From a checkpoint of a small transformer trained on Wikipedia.
Size: 13 layers, 2 heads of 32 (1 for keys and values), MLP 256 squared ReLU, vocabulary 2048.
Each number is 500 + 25 x the weight over its row's rms, rounded and kept within 0 to 999. Layers, rows and columns count from 0. Numbers have three digits each. The size before them is the row's rms in percent of the matrix's.

# layer 10 MLP up, 256x64, rms 0.192, rows 118-224, columns 0-63
096:550498521495471502532509517548560497488477478498499495501527473471471488494544504497496473537546477509470484541497514531513514477495525464506535499514520501462524479536484485496460485449508489
088:526460543496513559499488524507469459477511507511479509497524512473524488482506495507518505532548520502508510494478512448456422537500468537509480470473506510480508495489508521495496493468514471
101:510487483461534514502549458511531448515513519491455496513484467503497534515468479464500479491524551503497481524490540488502475548507484446515498467534527487523493454490477496494511477498492494
095:533487502480507478582514467524519462506463494449479504520507488507515514483512483501499492525513572486504475474492503543489477495508503476471486482514547523482540528513492521493469488519478470
109:529479527443495518489521523533496480490452501489489491472487516480524532508517447502489495485522513510462525518501502561520451510525511467509463466503526482522526492492521456520474511465529515
098:540493488509488498539528530482476502505495495528478458522525412502512496540485486528520532495504506480527511480463497497467442506518509517517529498457489510478519515518497441490513509483507481
101:517487502437508492533493498547487522476519498464520523472538448467511543457529482503481462518503508544507516515506497506510500519516468512542520516487516512542495453498492481474481489465514478
081:519521539475483502526480539515458506502474482493530458504476541511534487526491445513516493483517534488537511460487477544490434489527469503502517473487486527514514532487471491486481531491518510
087:495520523462481497512487505519475505486511486484493474486539495499521535510497490521517493507522502493527505498437457494493492546504432493520485505479505505523492507431505438488518543488557495
116:503472508497488501511595526488540501488506468480441491497515468494464545503487480487532511526494538508529469508496497493490528468498454526527483490480509500537486467498484486482499505476536490
097:492531558468487511534500479509442472517518521494474511523508492509512510509553497521488497502510511521500505494448489542494515501530490518533536470478480491501463514480453441469499502456500523
087:546475553503528477486510469483483501493536443485502472513546487461486495497524445519493506516511490480454474498509519467510490507507507481516469531471521514515511512510460512517523556501533523
095:506464502495469481529521499517495511474489512484498491563527504523509513537468502514483511474500509431473498534458517537448483511506543434516506495509523532520516510477467518483495498478506501
107:525512543481518511518513521520464445527480477487517468532494482458462515501485501507511488522503545489501545543506492516477512496529480484502516510513486511451528436495504502511456521455526510
106:519528531499493511500516502489525462520501460474505491495476481469540527494495493486487524563484498531455500491454464458473451509487499520532515484494513526511531494494490492501478496495542571
089:497519517462455519539497520520487509526540514472500518540470465525528511515506502462492513474502498452512493503499464544507476494479476489554546522468463507533495469490475482484479510478465483
113:512515494493511501530546481541523469455518510493494446502530462498478499508543499526523509482504530505452464530454476512497450529486477477496513510479514507510489500481519474546481497451489524
108:505475484502488513536507509497490454510477518459496493537517507482501501528480466494543519477499530468514499508501544549472464511515536486519480514466500543533476452473511526504517493427508508
101:495536488456506500528536492534490507491447497515489488532527538488559501523489468507541504514531528454509495507504486525514528510555515474502479477486481484490467495460489470472491520464488530
085:527506541497442518533521500512492503541506483518507483503449479515493516519490520465521511509490532473528524539474493514484504520518486519507516492481469494472492468467512434423510504507515518
099:518497501506480533506493506544482458516491529492458474521480543492537521498476460487503506460562479512442467488496495520487529515534495461505486484474512510506541492447489490504507523532524506
094:491499501528509534519486499522525467510487492475493501506480536492496535549490505520507476488471500498478497470542550510504472504501477481544520529513507522490489502481512492435444580476512492
093:540488505458483538547527481488524449489473461458496510539495476471533502504481475505502533520541521492462527513482495502426499492519517497481510487523495508460505505484522517517500485469511525
098:491487514489497468489506516510485449500512494510478534547500486511485513535502440505479519498529514443500499472505520545454513530531491525507518494494479501480539480442492511485508476485564515
101:474503495460510492495524495475543473493482542496452497538503463473470493558523509480504540501504511482507513502490491492474503491537493462576500491505507502503482521471497499454489520439503512
104:515473470474493520494541499545503508539484518498471466488528477485558528534513486497520513485503502486472537491478530490473518469533482488511461523513498541542513479427505511506480467500497508
094:498489545475502463542484487478523495525463494454492460507501459467536527496504497527520513523522521495462503483480537499522443510506460510489525497523535497490507525502505460532524483444487506
108:507524558465469539521541515516464498495449490503516501525513493496462507477460465513499488467502532509499501492505494504488529510534528494529504481546535522517491439526504458516467491478512483
083:488520491515446479473592506482505498512521508525477497501480465539497520496480467485505529479482499516500508487516464495511510482480514493544486536502518539532516512471462463528507509488448502
107:515458515479524559535519507505521500506502449453484488481496489480485525519472494567530529529504524505502479523480510505452492505479463480488509531445531492502497511488471468503504506499502542
105:518490478500507544516496479485503454464449512476478457519510471509482506516525499500544491535551456483483481503510509473478507490518514455561521491537502534512519502506505462498489527499459483
100:493512474497479520518497496546509477501478523536487479486534493518470557517530477490511537513502496446499514506432481492520519527493496468537503504484515503503538492432509500477496540468503472
115:523472515531505552510523489449489486489445492512457486521542514471518532502528481510529496482506482502487500518464519522464506477512526512529523540544533505486466515494506496506493537448487529
098:568523509510533510505547450480495519512497448460430477491518478501516495517500465449530499522534464473495512518512499489481524499535499506498504526468541478498506505500504517509497500486524493
102:496504526474514504484502504515532502500476538483457501518551507478497509520513462473497501531549496486465494494471492476516457524486493494559483514484487505479533480461481463518428516515474471
094:512481557443503547499516458516516498484490498481517512501494496528502491558451503495474550522501528505494462504461491497481508532531514530502526445492507520521505460504499481489496488457495477
094:493482506450541531546537507528482444520491470492496464521448473464482502532504463502500522493531511501491515514502492512491476465493516538489472547465533489506467503451506506481513498485500507
112:510463527463513548526519488505522482494502498495476466494503497538505525483476481500513481471506523523486508537464463496437516497531454502551519482510514525523517478515546505530476496460492459
092:495514502468481535486511518487476493494525487466493524489531480510477506517510488531540504479515471481505531487499467511493504484507477508539478493435489558510479511493549445487466549472545505
103:549494498469503530521480516518509480448501494448495475523499530503500498470479484448514519520495462515520455516448494508475456516533491493529521472472515517502534509509498525521488525466540519
076:502532544505445500517537482504516485495471503457508525514481532514548525496508506536517459512476481534474526525487501535485489497503533429501461539518487535515517508500502478460499483498517499
093:533540539498443481491584483526501477540493543500467515519507472526505495475515486490497493472480497472484498525505529505452506515509472513505493487467480513501482461502498521477486521472542524
109:512513482457493487542510526469535527497505503519503449516478449451516515496465476501512532506493486502506476510465503485482497497540471510552554479489523542526461490515495487524457521508514499
098:551490479548500540468531495480496503487490502476485465529460480508516484495512480537506507545502501467484498483493516507484493510542532506493471549474530551492473507444503499541485515498457487
101:531510516512506544528521485519507432499518449492510477546485470474510489484511466461518523528514513506468506498445526511521466468517512461461488515507523500525518482518471511491495515486541477
084:470471523503468527482490514541478522473510511478515497512509487482482526476490495507513495527546503483456445475466540489502464526507485469491525517500528498517549479518493429451521520514505494
104:490535497459517524491484520454486487489493459467500515570448488490563504497495503478511516543488499531497477523499500530507483506508512492496538484524535526501544497490502479449463501514480487
097:487478528524487505571491536516502506514466516517465472509485491508514513524509489507479571538527514486485464521535508506489457474540532468500517472507499536527513470513502445498503484504493510
092:527520500481475522527514521528532486508526535487482490486477534467482487494551502522496481502485504496496457534502500522479477509476438498548536463490526522490471520507469479485503536434519512
087:499494512512485486539487458476480476483474496493476495505499475456478500527558515488500522519512489493491481500510537498445522457516520502545553550510482555512517492508495486502516545501495455
114:542474513478512509504526493502508526502502523483464478490519460511486515465491456476493521529499538501491475504527534486458473455570519525512479466484544518539498503489482469522541521499487494
101:492518515495505499523506532497505472450485519515499485504518500468488519481509430445501534520510508485495463524469544492510512499541511488469480477550514515516480468522441504516512556504504504
101:481501542454514498484513487477476509446476457474484495508546482488481513527479471502553497554538495477472503514522460507493465482524529480492521509543523511507509485459484490529507532494510522
073:566456513486490484526493498472532454525520477464502515493473526523514507483512479484495501536487458512456469498530501490502504483549498504523547502520552528491506502521509524510453511497478467
089:491487496485506487543496520476567482507468473502501490547519526464488529499516492508538484521512519519522498530491506516512417490526464503498506508494516505449483508473469517506478558477516504
113:533495476440540546505528486500461517479509497499501496506526460454488522508490495472516512504513557460488474505503479545496518522506519456514481450473485512541501494505507512491471484461468494
091:529494529509475477511482501447532500495506481479488478496503505432512491480524507496513507514518544525467439512460511507500499508501498539525518495513512513506545519482432482542485508494452482
097:516483500502507523552568471508510492492479525504534489521536479507522523464490486481490530504537471488484468518457551464468510543533480483499513444486520488499497489507490532520510472505506528
089:495529506460484468564563512506505512463450449510449485502513491498543499525498485522481522488505521493486504498501523505474492518494508511480509494506450487528490511482479471489460532465521534
106:499478506446513513578521466508504467504498466482467512522521507515472502494507474473472515490505519498487535471514519497464494512498512422509525542490504538511511456486518461490486475499495494
099:521486517494468483537492475517462476529488531462501515552472513494516520514494486506503518492493501518471505445495496525486525528501520517535566518518516489542480476463453480462458481496484513
110:491477513508443491485531489498491514460481465515477515524537471472567481483486501493547525549512479520477479506504491544494491507504509488530489502480539510500538522498515456497461496482548497
085:556492461536482486501533484483495498493502510465507451499504491486524530512498481483538517476513478526524538498543521453451498516540473513484504509497485473522514517521462460517487481441503508
095:531489518490463510484490472530499449484498479542518496497503507503552507513534458477480535550565551496504476529488489465493477510523490526495497496532507480485506508436492475503489499506506486
100:518491511530492485524505534500520494498477480497504503558562506469507540497489460501538511459505503538480522493527475535466498489501522465539476457500479538528479495456471507495474531499480479
118:507512534480478496529516505463487490483473503496527499496519470481503538474550484465531507557535497493455506514471507563487472462486493479489499469502535536512533501516508534506448482486507497
109:547520513510528503509532506536460458460483507526500469494524473502544494485531514456513554506504497466507515499490503512454480542533477475490538477482487507500544448485496496497491490519473508
108:478518494486514523505487472494463473439484519471520502505490488505502541526504492508514543512556457438523488536511511519490477557513486521494483514497497505499481467521521449516486532489536489
119:483534499503516526512522488528516503497482509481460453536502456532514507464532496482508509549477492467485445558488519470467516508516496500535480505500491512528518496436495478505510539480510484
101:568473515495485496516489518486477486493510508497506526482555501434510525475490474458530531543497496490483497507489482501487504470515431473497511499496527495525544523479475502519537526500524480
088:505492495529502516516487512493482487523503517492517458569523493490483508515496492445534549511508452457502480531516484487526485540508445475524531516466486554513529519473499512502482509490476484
102:555509538454508507486506479499521501499498451477477464490478507551507522519528491528471518513540473447523481512472527517483517501524463502501536505483505486497549496482492464508507529481535533
110:526515491486487484497523484498445460509478501459462496572525461500516488475496491525532509560527493498486468490478457530478483538483498518508489508477502542480500505514486535479513503503455489
090:506473497530484515511516496518479473491530509534512472498530510502515555485522438486505511530520501518463481497502482521498497501465531472522459522553505505499480450449464473463513533495502474
088:515533509482470506478495509534506471521458524471484506520537537469485504495487510484490492498510560472531489499441486508480503522515476460484538442502529497524513509451468485494487527516487465
105:507469502444498514518521485516545459438504568489512456507498483509525520533481515533468526523518504502528499469512492487467478441514493488527502485484507510491506525508498466482482518475524515
109:548528543519524522490518499517507514458474456500474485491476475490512485495503486479542485505541494480490518534515526504470531522549472476516477534518483538472492458472490492507489509484460551
105:510476503460512518516509515480458487480456451470494508486488507488498569537541487491515500536546518491546542489465505500477477472529505519492516513520500540516491490458516500487503502506548521
104:499511481513456531542490447508455478475488505521445486534493485497483512532507490511502500535531522462508507512441518475516517486536523468517488469458542486517495534528484493503488508484528512
092:488490494521467505527519469488512437488462484505515494535482510504486495522504522482521533499580464501478503537475496529441521502526484503535478524502524508521507494476457516491475462527495515
100:521515530492450535538497486534549480465485525511481483480523500512526502515482513516457507571513519447529487529484506492537483490523481490501487492463522507534496502489478469468476504491508460
094:461476468509510492509490512507504533437509474502478528544478485451523533516484481508536482519535469472482509484486481470512501541520525486527514523520502527547528512501481453507501554502495502
089:479538494519496516534504473459530461480506479486506503531498517480504519487490485497514474485531501507505458499479518526440505505554496532529489487571541537536533483498484484502470479476484502
098:515532483502513541527492532529464469504489451465497542479499535470509522469521490499493460508535518486464468501490509547516511506523500487519525506474559491504490491520468479501501551455513507
108:532515489507496561514529486508523517499474490501467489509501475538478507490480504450491577497523507481460513527499486525481511494532504438497513486529493478528484490515437474524522514495513504
110:517504527515472467542540500496473495460501474504506472546482490511486486562493504469551522505524523476460490484494480487535527505527491474514464488503528492526479512494525490527499532435492484
104:522494529531444477514538480515497500496497521482509516536514508526556519484523478467518487508493510519475495534486518485515459532477492446529521492493464507527474449524475476463505470478510469
094:549504532503466497481474512503517527463495522500488529472501489490494475522538485486519523508497486457504491525446545517523467470523526485510533471482511508518500523464448488543464527460477501
092:521503541520477468471514458516510525489494448492525521498517519506469507531525461491521501562503511441512500514513502500491500487528480492553531463466492537500536465500470497533493506516489473
099:491527502520483491515545444494504495470491506512488495554549485489479498522484477495477529501542536490497509521496482488515509501552456498522555457459532530496477477479511472489485514472520481
118:483486539468504487492519518480467477502463510507494424527528484477494545515506482456504514549496480529508496523485508512495487489486513492594492497509492511525529492509505513501501523455521490
112:560513507499488453561522492511515494535494508497498537554499475485500511512506497513526520504502472496483505517525491513418482531499524504509456485510484516482465512495515501471472508455498460
078:492485483478498498515554469455519543444465497463504483505509502491482534550477435484510516510505477495469516506492519494477505493532515543535500493480543542488503524514480462525499504491510485
102:535482545477519522529490489517508499512515478470497532496495516475490525560498486464476497505522523467443513518511466496506516524502439545503527483481528497517509505514503498445452475491526493
105:524509509479459522540529447476503467516493518498493489497480447470513554496473510540535511520500508459530508490486480500468473501514472501481475516490496537532472484502535491478516514484483438
100:517520559480491481535523505511490463514471487458496500528465512512550513507505485496528499513524468481521484486453447509503489487527492492517490515463546526475559502520497479480483469517541500
099:544520514471476508482498488477515478509508461488466491546469445515555513544508527511475488495533511528489470534505530495468502477508456484488508472509506513526526504451466508477496489473535512
101:529494537444492523508478481520484479481504466514502458518511509515516524488474506520492523501507559490498532526524480508484500500516466445527482479485503558476486520430522494534466503497492505
094:533507478476482511493476499507499548516448499456515485553502482489487523500501491448509496520471507492546448481501533498501476549509446535505520509519490489530546492511517475458501515516495505
116:537468538450506511484490492495505497509525478525504469536512514482479525504542494480493530534533538484521505509530490481492471494487474488503491524488533542512490523492456503492438493443543524
104:531489453505543502506526520529453491476513486515443477504479485509478530515542484534474531492542506480487529494493468519475523505520502469516481487478512492549470491459469456499498518466513512
108:542465473489499512513567447474503513487517466510503503537528492454495507516515508497517501541520483496504478462481489481451537515515460480508515519469474536523499497506506497500456483525505544
096:516483548524475519517504507484482447512483460532504508550485499488541493530495447497498506486517466460525504561472492476508518495491503506502552482491507531531517516458510454499499523480495493
090:475520472483485503501556466479457519551524478449496501502490476531515528493527488481500475486486511463499495475457502497462511525540534501503510517513523566514490500508529464517472531490508517
083:498494518484453518496493506538473493458471517497509466529535428492514501493524500531507534476524532498535529503503509531488469540498498503501450481508484514545505465511509493471491516532554504
104:507528492447500516554505495525482456518471535496479507561506502466529507469488502489519520494486529464523507512498511525485498498501461511516498492536514529491484494516501454455430507465491511
094:530532521510482509504509492512507498496517487449519459493540500522483516514468504491568504484476471488474487447450494529512504554510498512532496497458516503517483487500497433536499525480514491
# layer 10 MLP down (transposed), 256x64, rms 0.176, rows 118-224, columns 0-63
090:529478539477457496490503548473470481524535521474483476534514480476565494472547534482509494519518529501492518510466504500457481501505475494516487519503548496500496459515502466488520490487524459
092:483504488508481501530517524498504486491518503511407559495529504517454537486486478490508535519513487520510532510499482519483516515509476500543486473498513487485505522457505506437464521495459504
105:538554496523451438519486491482519482543517523493495488476499512466520461464505521495491522515486494481495505520502461562495520488463534510515479505476506462542501459530515495507471511508507508
099:470515491505517499539487499491490492502498534535523483518461523500494465438517516495513517474462562506546498522496489516523481497483491547460466495532479503537484540540495514468500488466473491
114:472532498489488508467519497517489536488533511530481485539488520506506473521497560465506481436497511492510523462504490494440509476483530513530500499487444501512517548529515496504456519475500502
097:494496471497458516484502532502556467512500513495478484484496478548493476495534578508476472507521484459533483481479535459498491504499501529511505501527464521509471482551524521488511514539485494
107:531525542480488506542473491475485461503522558495488519480489506519486461507499497497572502501482470500469491526491492555494491521511498492476465501509457502555481520494497503464494500530457517
082:481491467517504488531476477501513500499518535471507467462480515520476449455504511525502500518506446541477493505515538493488575490510478523503488538532485486496477518482501515530505508496555467
087:463491500522505517501497518472468505469451502514510507484497491549492534444511449515526468459519482510517499540539479514506568499478512523516471487495483541504505463505529510522482488505508466
114:574520495499464481502480515481524454512489523477511496479483512482542481469538482510521437499486486508494504503506492510467527476549529481482509496468519501545465508527475481486510511502482551
095:469523479476550468446515488519512492462515537503462553547480533524466490523525477486516497505502478512528485488460485509520528455498497499522502513526441496516484520484495523526507483476503487
089:492492479462488523521515525478498523443515518498534506529502509502455525507482543507473487447477506482510528500499505490463515499507534557502534486535497529491495450540528547495480473473507494
096:497462462512489479471508498453510505508419544489508469486522545476495547497474542509521485537503473531502500475510498494508518500489485540488464453495497508493536520483487480520528500512527506
115:501520476482527474509501466508479498471461474499487526498524452484500552478507456525515489506489470492499506505522497551501462533512502514468516537498461561491477515447496508496524529487533527
106:466476551465520537514524491520510514501509481470504466467498548491483533458518482514452509486509502523446492489491486458500554475516489504523510502462491511494464512523504504494517488559524504
090:504513530459486500490514520503505484530542494540497518504517499485499509455533539488486489507529529504519510494503452475528485511505464488533454479507529439456501466505505519564520460500502505
109:460532509524496476513556519503453501507519508517500493487501540459488460503449440504474505510463494496479514549500475535462483485474522518506521524480478497507539507536471507510516526503504527
115:540521485508521493493506499481494481470499566468501506475555484480486497521508514450493533551499526492483480506485516502443508497533540509454505474480514455490500490472491522534530506481521478
100:494472520470460500515485542479491496512510496520452527515472447526517501496473556522511513480489517496501510495525508464546513531494495503501453501512561500499522450506507507505489496542479449
080:510518503480526451483523500477519495475519468486467486486549516478513591455508507493462502528527492492549459498523518493492479487487498502503512491519503508552456500492488519534487477505491513
102:475492482484462482540511518488474505503485500465557504486502516511567539513510501476515508502496504521534541452504451508519454514510475493479463499508476484503457515539512463510490507511537475
088:504546511501482473478489539507554513520499512502542500462518541488519528496486492472487531519539493484516466527501487489479476469525489512468457493529508497490447490480431507528515462512496500
097:515517493487486469476488499489510491478517493501532504472530470529529497442524495510498525476507501529478528483499459522494514503505485494566492557486467454554517479508491547525501453494473494
102:522493503499449479529508526543492498547542499514491520496491451489496473477474539484498521480490498490484481475503507509531481467539492451503536558531457492479472529480481511504481518489541502
102:498485503459531494491469508530488467500473479507523436499527506503533554498524493476501484528545503493504483477483505478527521492483493503484456516538557526455508455507527495544513496486474512
103:453471529482550429503529519510540500495469504510495501484476480496519506545473491473475523496511479506536506523497487500541524476466475513532519478515523468506475461539509475526524496504511469
097:516487533513518521489517483534498546508544489506458507467498531459522506485536513522482470474489525507516512522474483480461498523489536538499451533499494522496481468451485469546508493461490477
121:492519477486498490504504512458490530511523504471525499508507512510517530505473518467518468429551518526496489465523543542509490527505485548547477489478510490519489492507495481469458456533522484
089:492549530469472500532477511513483481493513497488532489526492499495541535537521430476503511498550512508510509525506495499445506516521486476436454497524501510477478506520529459478488502500491489
106:458531495470554509518466479474467498516551505542488492539500493504487480506514514484451465492538514493467502532507508513510515476481484486504522480530506498485501441495557491543514503470480517
103:497495500542533536504483512490487482479490505505465462509473517481511514486501535524507416508509490495483477535523466469497475510492503488505508432531519525496517495489506510558489536523460478
102:477502498535444467479507502487445489534512516484530497491498487465511535506536470504499469543508491510480526495501512514524483485520498511509549460536461533498521539482481490554498462501523472
114:486487483497480508497449516504481505481483557489498491505472505518510495512515484497553452510500508531479503541534565451499500473476477494481533452478532489534517523480517467536508503533498489
099:450501474533512475470505474466472543523496522481534541523505499480483492489518484493521506512477504496517503468532479505491508487535527530501490530478479456492524581452511507524489460491496514
105:464475527491515500416482464496535507505512492482525477510526497477503472510488442486506450495519480494486500536464524537506495490472491513474545499507509517511531511524486475552507512516532486
098:516516501454484530500507481508507566475500517512476490504481525547459488512456478552530502515497499454503470456493522513508473464518536501457508485516523468501467505533501492527488531518491512
089:498481520427512474491506511499525481489490524511475451513498490468482517491532488487536477525506523544521474528486482491504471535489495511512536525465498527500495481550499520449541462515501461
117:487467497499494522469464533527493518527487509490539506509486540542509471517501506543535487420524477490476492474479494521525487505538471491492510527516500524477508482452500466545495526479481487
089:502516500495491526511518482466491519500528486502518494544478533473495447515470507521493475468528556509465498505513500533493463556477478489470533485509458495525489492497527543489492457499487555
104:479527489500510509497429478469474535514444483508497531507517494526495473488477549532507505495442473525537544492493556503500514479467483521502510496474456517497523506513492508472505508528494501
082:504509475500521503516471494459520515491479508540508486507469499488516502475531496523456525493413484441509556491500530520485484480540529523519499504504464538531523502504475510483495479470500506
094:499483510499467486497503535519514506501505474517509477478493498531516497484502498506530499501471502504528456518503498502571510524554439460481484495492498489520453430537500497546539511484510486
103:496483510524502500507473516459516483472522527556485478492442522575487533537510464496515476516506493514460539500517501492533508476505507509515534503460474491534493510490505509488501443521493474
099:519529516448470488460484512517504521482529513523514462519508538504502460503489490522526558461493502452541480494497542474483463530501525463492496504474493491556518508532478512482498479485486486
106:481514495489471528452536544473524463456498490490499462506499492555563479488514491536486517490527506483532547502484493520484512493480492520461490542503514510496475460535514535502480492498499471
082:502514475491512495495486471482495507475566507517426518530525486514500515464549465535469475494480514486525547503511487481492509517514530519481460540508491471499496478510507466513526518532490463
101:499498501502515528459506491522501502441540505519476511439540479480510555549497475509477472508557465511509505513479506486476500522522500530510455495531515493481513472494476488472522504491531469
093:544499504490475506531520497537450530491517530478500513441521565496487493496522505480509500519506479502537493494431497452477532505494514515509444514490534490490508468501521474513512505477496477
094:520469486501524442478509494521486508514529484505451499451518547496535501477482527454490498510501500505543467542495514440471510502466481496513512507517527545486512494472527520545486487491497507
091:525464519530520513510413490482463495496492490530481480469493502478486512508513542507453503498541513479502514544544493484462531535504491489489496449547514529505489484482512501492513515519495479
115:482478490495514528469526491490512548509510489484528512535553484462454470525522544506501471488486469535515464526530507491499466468497516539478540505494483487499465539506445488512481473513516506
105:545532513479503484489471487489524535469499523484443546583495480463486461537501521525485479523517492508474522479490497477495490523503503495511526509484511502522477491491534531459492506481542499
098:489500521503482535468470489543487556481509475475537554473520506516504495492495556465479462492512514546508487445480484483497450476527502528526515508509482500491512507487473511523519484495541512
078:501513513515483476488493521547448527515512532527503509503511495531509466575474521529481507474444529459506518518505500497527470503479540455485479493492478507506477491484517519447497501491526526
095:503470484462471500473534517530457523488500506537434497511530495512556506530538492463469502466518504506507518504484485467526458506506497505470526530521546502477525473478474480522475508510517507
115:458522499474568527475494464513501496469494534489459504486532506461517511529524515524482530486477486514531497476554513491497504505499472516456490485519535536475524482497496476545502474473464488
087:489529553473510494479538484501478462518548528503447506486492512532506532484490509515473501457514507477503505496561496505473518462514445512480464497521498512525485475497485515514535513456506535
099:515467486524454469547513510462494506527493499513500512542507523538467472465466508513498487478516519532520526528511474470479568497515503478498491499488441478496517497529498533469491459513516481
091:535480465514480531524511482468513487510433520504477499492480499499468489474515513567480485494551463472530544508486490528524533476481509546452527493516541479510495491491511498508487506506509491
114:480486512520490515466465463472492477455508483499494522515532482477498506531483506479519496551451508496486474487481552485513487543467531500507524496491527463527499515523508467493521485502519578
092:475489534512550537502474521490524535485512504479475529532473501500501522440505510501544464487460493486504514495533475474485492489516513512500520460500517468479469497500535480487478445534527545
106:499477466473521478503487470522492501459492464515495483525479490523521502547532469484552521534469502478536516481536558519519482507467482547521505498476474519478470514494477496456537514494511507
087:511514547525522481526503475514481498506501456499472484491492463483467525480507487534535485496513514506494506494519451469574501544507472441497468508518481501473515504464495529545502485532511505
097:526480524469470513480481482480534470473526482494478542537445503468492490507453469481499503460477520514549538508557486512532519483491499533514514525507483501490510529480471519505502506467534518
108:515449553525521504526487534484497536536482503512475516470520549494477502508473501473518468464546495516462513509496512486481507547494529491479519510450471482460474501479495504549490512481511492
121:486481519518481482507495543485525495500515554485494507502460463524531489527538469500484537498506529473491492470488484462490496506512493497483488488473574498517476481545498497451547473546510489
111:492483493519492511500441534529473506485446538551498544521506535530473529482470514477509536441523489524509489506498508472490513505463520525508477457519478504479504490484532522481482477519495475
103:505518482488521554487496546501481514508522543489502491520451472527521489470506526519492564477483486480450513508527520497494456520477537537487472483516480515465499495471476482550492472495508506
117:512510528514483443520523518511491493551525489541466512496540486478493546527478532532505516478480481475498484569451495509521442467511488493509523508530505466500481516502501474497510488504485491
101:512578489465478468512489507497496528488497519468490506537489523484517533473512523498486482478532493489535507463502459498496489503470527484502545507484486462542445514537509478519544490480528502
087:510511472513546555475428497501487517488485488522459529514539497504474471488464476535480524484467474510488505468500498494540512497510503509508533544466452515534497468482505526503497471516505500
104:486562518561477496482517493475479555543483548472532535482528506522491498502461519502471486472485512510497509499502527478475487498492510498477513490512483479456501477483532541448488475493520488
117:488484484462511498503480494504490492521505527455516476472503493496473555525462465476497508488508498496476472469541530576510491535499513512503506563480484518467495488507488533475511541507498544
090:473533522491467519460472519470499510497497500471479514524499513497548489500500461542486453483463514509480481490508543546514521454471539494531493514488472565516517530459493498514511498499510505
088:461468473555505477447505523505487503474531505488503483494507499503497498464457513466516525504478475518519462508503521493486526472524525466521527496517536508508550485514498485569496501485526450
107:513470482491545520493484475481493505483463537475530471493535469498485489500517507467547537467474530527523511476528503551485536477499509510473460511548510481517514485534495505474509547480496467
107:481538555502525515456505479461495506491472532449479469513518486509525528515497500486490481487551500541446517495513500535504490468515514508504495472470486514510477538500476521472535534522465520
109:507499491501487497555551507465508497489483532511497545465487548513445557519496513497520485503548527505510475481499501445498510504521465466500515495483499495474470484520520490489510446474512481
104:487540492500502522482491501464495535497525485522504524583482523476507532507467511455499462507505503507509526519470539521487486480471548486509482498478482491469468543492483531523516516539481468
090:516488491531498501494517476480512487520473524469486517477510509520507520443508483495522492534511487490462541483513484466542513511481491559503465539514472500489452506517481555524553482500458487
103:515518511504527498514436510492506491542425512488520498501516513483475498466462458491493517536505475488516456471502489522511508485486530519480511523489493524554520521536490478497508453541472497
100:489550486539486496488512507492542492486515515502481460507476503565535482516459478490441484530506515475526509496461496490478508509463541505513546510532468464516516492502488511515524494521462477
086:486496514500524502494533446524497471452523496471504554498469518511535505548527481491507482482539491481501491457497524526484503449502485475510474507508506495486548501466527512531528517546488461
095:489493455490464483547493551490501504507473484483510510440511541484537473452488539468480483516521501473540478454516502482495479540494500509534545523516480509504474508506510491489543519511501502
098:525497498511511463471486496510525528479455498524480441486505503527482495492488531512476482459512523473458571483477500522489502489547498514511484551509462497517527452517503522485519522522489476
110:518481481541485506519536502514483486503537483513554491519478528498495504535479508470518535497460474495508506473489466484474488521472463502486539522491488510466491500495605486485501476496489499
099:486472489505499568502484499508473490508495518490518478514489488482487511508495476533440528507449522515495492466498551484515512467497537553507534524504464462518509494435504495501526485518528484
099:534526542495470520519530449468514508509548501462481526467502523471503547445507500513494486499479499524505514533509507505501524482531461524490490497521492471475492521485530477505483540463477452
093:545502509502561471473479541516466542499488507492519502476528481502521469478468491520530494500515499506477472463539507470486512540541522508517481476505502475559461511496469501483515500455501473
099:485530493502483454562477481478512512456506482487496491512493509538509442482551520490492478500451503509569515505490484529503492502483515514491492520548497494463493474491492511497493541530531471
116:530536552474491532512439490508542528494465493478506462475432513498489507481521494505440519525484467531521474520478501480521481507500494509499511524512521469508478475480529495504489530502473517
103:513527483491501499514457484512474509542476508521505554553478496510482513500500470543479474481490450491498506525497526531498509515520491555486486514453442492485496560501501482469523515488481492
079:522526530477483513477519513504522484517494490442501488487550460501489541453511486497535494508515490491494484498558467479481561488539537489498488485464511471488483525483514495540497542526496487
105:498446495488466440520519504472461505526496491479526494469492489526480495482526528517523545472514512507499480485495513509516503494519521488451503504484439557531467526484522494532509493501485549
103:566481503485485468510499515545474477515476486479498492478514500484493514471511499528476470488465507490490500525471502476519512528478481554507498544451521513515461514548546486541530472479518503
101:500486498485476505541486490556470441519458453507533505507478511477496499479499514508534502487477489500465525475482512459477516495494540477521508514496497544504528510498514482517498505563562482
097:517511492493514562509480451498465483514493451561503467496501523513531528490476515533483444526516464531500490518520506529492495529498558517495504502482487466531507516461483477514482496488497482
105:453494525489469505550459501513517483503486507496491486480502535530486478546487531478466496494464519499487518458520472469530503522514511536483486436514465526491505513463544524516529482524484519
088:530528479491491508481431501519517497489473478542478497476514485529515510512505538522496501488485500486534513492446489535486504471497538501553481495499451502537457530494440488505486529493506524
113:497535493523459498487515450481494497515511516507523536446443511497502465465487513534485483453503489515491483525498503506468476509539529503524526466484485526512532482516564504470503530519477482
109:487491475480514524498522507475456427532510539501508477509510522498507475459499484481460525492493480454482496537520524505486473549510477487481505539489503559492499492478504488528539482526535508
108:479530527534511475489490501506510489446530455463507488499482577505509499492469515506523447501552505540511490465492497493507522504530441485537475507496498476501511530519473506518496498514522485
097:487509477501475471508465529506529499478510457495520496530470502516472511483482479486533511509461482496450514511516501502495515551500503510535424523520448478543487512493515524505530558512493507
092:532511492445505516492482469520507502558491500481540488471501497470482500498503497521518471548533516531521481496524515494470528540480489510497518531462528498534471488480492570465483457504487506
085:468542470503517549491442510497546515502518525531485517518478504513498474435519465462518477510469505476503497493508493489501479510521536469502481487512486499510501471477474537525460537510542512
090:522492484503475472507424520488483492554497496495514519517471516484508486464480518476504522473436478524497487517518532518507535547483468497546482503489522515501485538532490508466482513506470533
092:500500483498517485515517520540480523464516489475472498433521532473460528512534494469477527490525450479497499516507525483486532491469479478495456514519548534519527462490504518501535497540486495